Each number is 128 + 32 x the weight over its row's rms, rounded and kept within 0 to 255. Layers, rows and columns count from 0. Numbers have three digits each. The size before them is the row's rms in percent of the matrix's.

# layer 7 MLP gate, 1216x448, rms 0.132, rows 688-721, columns 192-255
095:196156091164136117172144141152100110122154124143134127118173111133131135131186108121144099135102097121100159153096119163156095100068129116143143156127183103165166095151192161086145117196126159
098:118119156095086111118133178080100128106176182153164104178081195143151123204119105147109114128117160164098108085160118186148092134162092157096155117129141140132131095122117126068177157151161124
099:149108160100137065118124163143120165117130125078095140114156113049067188148052154122129110173113151108139151127073122174088113117123061149126097130134104155101122151146162150092116129125104093
102:126124099164099097166132122121199135154203087099157178130136086124105116165071132095063170167107095165132142129138093116119193170118078102069176146135132135110125121129157116176128076092126162
100:151154120090112172156116181125110147135061087115115180144115090122167072154098105077134120121132127151120133106127121162137139159110183147069144075126077094125155201142134094130150156132081113
102:129124153093130145102090100151128183188119089100148184146105142100137080145077137088156141129156139148167180151169098116153144092095109111080146191139181146130153164094109147129093145110123177
102:157089105143091150119096139167154137130106099163106099138066149154086137117138174099138141102156080162132124139203151096126149172122059084144121123147059115131141129081148122058134113153125140
101:099119117133102163130132118144196113163152112094109110150130152115145125136182082120147148229176128142149193117160147121142113107110070097154102117122122140113126136120091136160128108082131114
099:125155193147129114178195208126152147048126141179099127171155143145143117092103133092109080108096098144097099090078145127092122121114123170149145152112125098104107113134112099169078127165131134
099:131172182174164142114118132077144164118071093136098139103102127150160130112158119101166124180160195172151079113159168066062124164135117156123178140090130134170093137077172156144116178097152135
101:119165101132131155159129148175128129139143182099159092152109112116177129151096137124136122153100154118134116116147175108128081118086140143087074134140075098112189129100119103185129204127107114
099:093183169126069086153100139138135124121137098017222156168138165164068179119081163177147082139136141165130162164101126149098101117093082146132186107055140118109143227093206178145076147140095174
098:142122164137169121132167152166194152077127163165090144131111141079103107078202090116114069176034166152113165129127133114115154101131122133101108091180123124124148133071141164135164128160128069
107:132153134139165114155103125147085142089078091164207172137130153126106157127129094139101123120122140143116126134169079136176155128128099100189134072182161059127105157166194112171140120133115143
098:141106131159118152147092115173136082052137122098076107109139142123185112134143190131076148196115061080169122162104189053209161154127147119115210092153105125094098105151104152078147075130041143
096:110076202134102150125167072182141104184131082153120136088164051146172162134123188066148150086165082133127129116174131098094113138138078176134129088187144174133142113170161090123130117153132127
102:133153202112134153128067163153213163087154127077102171120106167076074113203163150086109168120097131139127114197148113097138147148126166133090102105115147151085106161118144153128110071145125150
102:121090153120070136113098182131074068105086157172104176147153161126107153089104168057166124148110148140159151178119158125148107099139128119072162119127102107105131152118105130155163181110152120
102:092120183091159138142152129131126114152128162203084178130126094127109104095082099084140108124094108139125096126140137157114124208074147109136128161092216112182084169142068128159162166088125169
100:142171118170110150158111142198072148110104114140164150085196113107130049126130115128171121150098158137089169141168086123161170095100108137116097056119176137176130148164157119158148182096071077
104:144096115110140146133099184132181093068116150135042077146098180174069114103137189140121127127152107139140133132097116118080071177141123159099147153170106150152145113157091098131084058113140118
106:167190113194125147140181111155168141115109166152134104143127143138088115151130176142133039121118125079097118171173132161139140113133154135123086128041136040141095168095061046101082123116102169
104:137138109122110092087128105126068107141096087112176112133088126146127140083135133113053133146116145122169137205095116083122070146173123139119151084130117080064148137148121107072145105170155142
102:095152136132150121124105123141158162127179135098119131108156089134171090109153122102091098151094162141116101090131183101119107099111099156147179173186104127142095069176159110119143128111135131
100:125160144150147067129116082124110110145201145123117122083098170150084131028080140120146133143105103131126104147129128123146100170182075150161148109128166098141127122167147101121130172164116149
106:176125156078133134233130170107162094114074132138079142154061110135093076125146170132154095120110120175120168185116156139146076147135168134122069115171105103176160155143090061152106147141149150
104:081163173094132168123124138146094114134142122116091122164177161155148076242113182141129149072158195090122146123153074120134132152143134130069112107122110126136111111127076114164117133136152180
108:190127108149122114116139150169069091147105077123176166161107154154178102140157118079166167106074126113095125125158092094111117114046183140098129147067183093124099118132162165068119155163157096
099:110150120097160134103135189095110103101140122115110115190140122126190146091080155118073058129161119179112128138139134146064093089129159102180109162105128175160154121082176154172110111108107145
100:090098068054159099136103121128136138152156143141150135150069148112113134089137161111142131152136117183085184152148158129155131115103149086146121164125105119055113143156123177074179154141112128
090:114127161185155112137119189177176118132133151222116145159110146162102104143157147098141174131126111094130115162156146094156135180147110105193134173090122136110071109163125109092182112153132075
103:153139117106111131122150111185104115105156128096107171177175099136179134127124091112100097131139147117156127148120100112137101112136162120098106076182080087100182139136158057132137116113149170
097:169067114142131103074124149147191147130036129138105070043111107103167066091116109191125124112125115127135195144090090107133140133127164118087120176164130151168138081180171114074164181107165174
102:064091141157168096069129137139144159103117095114073141151100166140121150102134206089182069161137114113106104071098106138115121126172154089123184098140130150114134069119082150072142146156106150
# layer 7 MLP up, 1216x448, rms 0.141, rows 688-720, columns 192-255
100:104159100114113151057102159078174146092124095130111103143098123181157131083115193148125107119091110118135200029082145156115131112134149115117069131156134125148141093102160205190152125119103175
095:121098132186140145123117148088110107162132124147116091102100101146093162132157154155146101112166142116150136067076116162138168098154109153064066077093152159164148150134101108201153183128129140
104:148090055141136141159196153103180084157068152155136142161124171182078050113133126169159210167086101189168157089196144090137164103134155147173127073141178068141144084066133132144112095139169136
104:095106160149133127142198144155108115108182083120036118141103137160132144172125137150149198153104136144134119076157093114176164118117158108124186205123137080123111105123156127124146164098147121
096:126163151125151077120145111135092132188131190156118094106134168129129089071113188135130124142153158134049168153186202098189121103077117169087094135076145122109117109046141213127139145142158146
098:107157142155113157108119081197102105137105167148132175077159163140086140152128136145103074090141142219127160071131142149156086157172100107132137076036128123163094090088096136131164150122104170
101:067120110126179126149081069112118183119129110087051170101149107151130057148172138072128094216161170109192134159078127162119127157131172143158089121126081150124075166138191088158175169124124129
097:127063108186135121252117093149118186161122117120122169131127082145108108118138178178108128130086142121131091137123138150133141167064165143096200126140143165141200148153131069088111126145091127
112:091178144109139134199121128109139092119187121127107128133122181117134197097083185092110108181083140132126116187175100125132120115123096185132072129065133155171132143193133172132108119159120133
100:143181142175125133126142145138135122115147098151101112116114084133133123112101120164154080192162112146148182139159127080136151146117102103114157164167150086148137114108181143164172142097187173
103:139109194108192093118161096142167129135152197084101160187107157114116106137130180158148145115157147140082159156181095123174184143156099097097160110124088143095098176171177104071143119168084151
103:144145093137174119186151081126096119139123203159164079105137075112176092120199159181113077142107100099100149119099134105143134134112178112101164163079166158119156126089159153108147079148110094
105:165092100146069116181113082091129116153106140145083156117176194077157105128095112177129094181089125104118159177129111154113161135104095106113197140113160117136151119069109145088157142115144119
125:129109184115145150143116110183140163137137046164156132146103177201101156143200094138117134116131196128100115133157087092169134123147136148213173091159131034140116119138132180103090133120105100
100:084117208138132109104151123087137175155185139120201137124096128110075147091118152138117151138105140110147119116138156161063150078164146150103107160083139128161136164146065106125115152101113147
091:081162157140120151133159090189150087155109064130079164084144136091087170227129154090147117145116110123096211138146126079137151180116098117118148127064136122125102052101066132194138153132142168
102:100189172124087152119165066139111175141155120110157165076151154142115104094088150110173123171093198128222139155098150140082141097146172085125112119115150185197101166158072142091181101118153134
105:135112104173154117092075156146072110131126148127138115115131139186120137152127168092156153176105112143092139185158170113138106128170038087135067135192148102147135131156089103133121134159114144
103:144143100050096112145104124126117108140136115119113074121144176049168177041100131144181117140128161083110080109124150054065108114110108031138143163127172116160126135100108086086134124115153108
093:112081103090125129130130108112095093107134153156131184144131130094155167123133124131160143161148101056092136154127140087142098087145097160152109123106157148183172147130183148129125131173133118
095:164151091165081107103128115166130128100167190152102154119071153124098156088172131112125141139103166134099118152127149132097060078118103131094161129101042164136150147182119096191141107072157134
103:098106124098088091091126087123101063093185135124163156052123171157147142123142169112112153139202174155143183135123123156125097127210101138111165151051150171129170102143155156125084156147162159
103:164114122175109101132133109106104114163145126128083109116196141118177118093087162117068139105126141145158141155123134113158087113110100117175116138130145123091097103151125067168150108072154105
104:136154136175111098206103167107139114168133125131128207194109075132119150112117142108171169121141087158139137161185162097165124145115195127166097119093149142119161150127114138114147167130095172
103:101120114149084129178197126160214129112124100082124214124164120123171144197116122150099204083103134157101133122091120142084117139131166113166100100155119099136168172041075099119104094143114102
099:173155098097162144102151126127182168100124141141186121187131121093094082126189170178143156136098188130049091138099132100148181081119095144116130111127160111102115188142163173143178089105108129
100:091160134154140124083122135115132124159148148050093156083150128138143082111125149201119187140149134117126124105128095087135157143151175177115117163121124150170138116114077145091155084106124098
105:182126123132152098113155105104113119143124095060158158135123151098125120104107078063161110105172120108148123147141163154087087122081197135073101182085120103156186127155107173074125129123181066
094:168148116128153174099092166172076118096201147112119157063114124107055141119191120063106171110101154108110137069127122170114091075118112146151115066127126144148039166158149143145118074114126100
105:181102158091152159122087180196149151122133117102091165167080179138131170107124061148121067108138147146171193132140111106142121116106123128137124147144139124144137131135135178106201123170068169
091:104149102133087108145183154131143150062163130140124179082142138135123119137128138186202191130153114135166142169165164122170126096136127083082173162091091135150151114093128150093091154128128130
100:134136137105129075204131142100130151164131126109090100143066184107133155145115105094126120075199170153152127087133095092132131122101165127088160138137091144135133148144173122133126191107091122
099:175141096171137182130187117134192146175087174053130107129122069137152104129104106151105177113150111102151143112121156087133137118137154137128112173110122169186145102124102162188089133124139098
# layer 7 MLP down (transposed), 1216x448, rms 0.0481, rows 688-720, columns 192-255
098:124098130095148078154093139148079111101100088133162145114131133117155136138164084135113152128207192108139111099091153114071173110138113080144150114149175156195142224172121036081156155083124053
095:155085104106186105170148089170167134164110104142102151096045104066126103109193151069126118184133084087156135137161128117120180150091180138112100077127144142190112129169133111132143149113119124
102:115166150093151161097122108109106162105109143134202116128128106070122151153156117151110139175183126142117109140082121110099151108146085157056125172129103115132124129129123151141055116124143152
102:117175063052136135125126160147132126154140134126136171100143149174108083147098076138172104095110083082181121152116197139093101128090184102130146122078082143189120148156100116160115118150188168
098:110084107137130149129136126131236132073132103106139128158087071145097174161130147109131165141146149156179097144096114190104125191180117148173129088210130109152170189196087109150095124121077119
100:118126120111137130152101119116153105084130178085158101124100141070133153116146173126123111141124125118072129109128173167167092112160132114145116135152129121163115135119162152140088081082160147
102:077129042143170135151121123196144139152062169136158094108139177108136147122119124145088128150074083135153135136121129132171177175130138139146150159117131159110143108148196115156131147155166104
096:202142173133178144119127128107157086135129117094052135184128143070176141141091055081120101141192137126162210104155140103097160136113081078116088141131121152146103119127081154134103076114168113
108:132064133146124104088128116158049124139171174123135157089105086185095100139094044101126135144114148136221125126151134139105129032156137105105077100127101123165098107090119148124159157103137145
102:129139101147105100101174103080141083173063091154062140130106154165144102156181149118133127087107115177091134075110121142156137094084147122095091100134077138158133095146098171097165157122150175
102:216126152163138135101149117097102150116148117134115107109146137147111095172144106101098154149175142128144119160079096057152099066098113138112103087094103147109180139070177095173127079119107142
101:189148123142098088200167138170130152161132127096110069112118145123181115090157142114159105108169145187108152142151142161132129132125146092149181165117076191138098126124097166190077112161166133
104:146148105111147152169095136146126105175178080146184132111118129112136093101134199088100137118199109168090164076109140133096137115134166151171075121106165214170069078202093127148171053102103159
108:147155108088107129115122106124107106125101154147183121102232093031104092108187132134120148151162111160136052097163180122086133107140122084083118086152080137095116145139115114147175144129154147
100:147128143154174132159129129154092127099176140126137165121119081107118064130121190118085111081177089127139149113174142149132142088088111146101082142094102138107084129142125127076100201156125148
097:166180163070111100128100130120102164105084167150185152168136060174178129101095107166103141178128123127128156143119162143134111181127114118148118078132127077185175161154103110096130072153126127
100:166120113156115124150129134115124082114109114231163085110156154131177178101162117125121035125202101102069065118165088148144125167046084121184154132141124126107115045190123150100102087161115129
105:170097122169152128144181149145165087158182125102187177139066102146154120112164136138117119148114155150111136089142156166123110173134160089105149140118121139108166168123193110085153111116149147
101:121118170119143155147111164079154176126093099183084119135067113118127090136123098110090078105117126129114103084152096150101122186174182112118097141113158130171148147088132137114180127150105102
095:130122116161095105086123114161107139150064115166155113079130131127081119101112122092111136127105168146156080190132085189140140127136062101113115138164130095140126115104109156134129103130121141
095:152125102104157128141120058121156170125112112125138100119136102157133094130098166134105110157151132080129144104062091140139169156074176156131051147128156101107145130077171158145127200106115082
104:129128207155138112127143125079123153149127102100182136134098127155097146120169110133153125122117091123097157139108108121105119102139143078124161169121041130096130144145143098199180159145082063
100:101160104128161122147130137149141157107151125160075188170149185180090175136161121101179116167106156108093148141169103126066155156105163177120147125114154129129192160088124188129113100133095083
101:099186140128119196170157157158196099065154124135168078136168105136129110126125125171052062122181155089148163160092101096108097113154097098115127076130071061168178179145127134092061106108105122
100:060138091137161145160197127178123110176161071183207146129150147155116119123137151088128049124107088097149158115140106121100155152126123131158160099092180096167147128130142083164118106138128148
098:170121123187129096093131162175140137147140151147218163162145120105089160064153114076107164144212120083142130187200164105134093140106121059139135137064101207181134091129122065131126136128163133
105:106060112106084115151104072126112131080110186136148086080110158099107115125155076093120087106145133151144120121143128132103111153137112175156148190110169075148162111129109109169109075154168170
105:153132166103084112139117090090167146099125108104086168129175170105132059135168169132098104180160125110189106120192111130095179116197153085115092102123034140151135111113115101107118061107126158
098:122108161149146146140160160145073101139137105065170142129113144156138139117127106179124098177144135114134076127165118065122141148154105122163075125108129168147159155080064122135074090180154103
103:145124117139153118113188165120103104167109128170102144167171108211136144071144141085136072161150123163073059112119125128073124108130124138078085065131109131115077103154144087172120157111149092
088:175094097110147152109063152116100129138060147186127139154103136081078135064114099037165089174124140137149117123093118069071151131145122093118111109166140136091077133125128096115123088157110154
101:104104168140170097087070130080055158178139130056125129131140051098183125075097127152158114162115185134132108095120107107124093128113135106186126125094155148153121078093111178128084073137172125
099:134093109082104127179142149098250085104146137095141161105116093071151124134102111148105141167152149109105135138093142122147098082136114073078102064108129172137150162132105169136056115125123126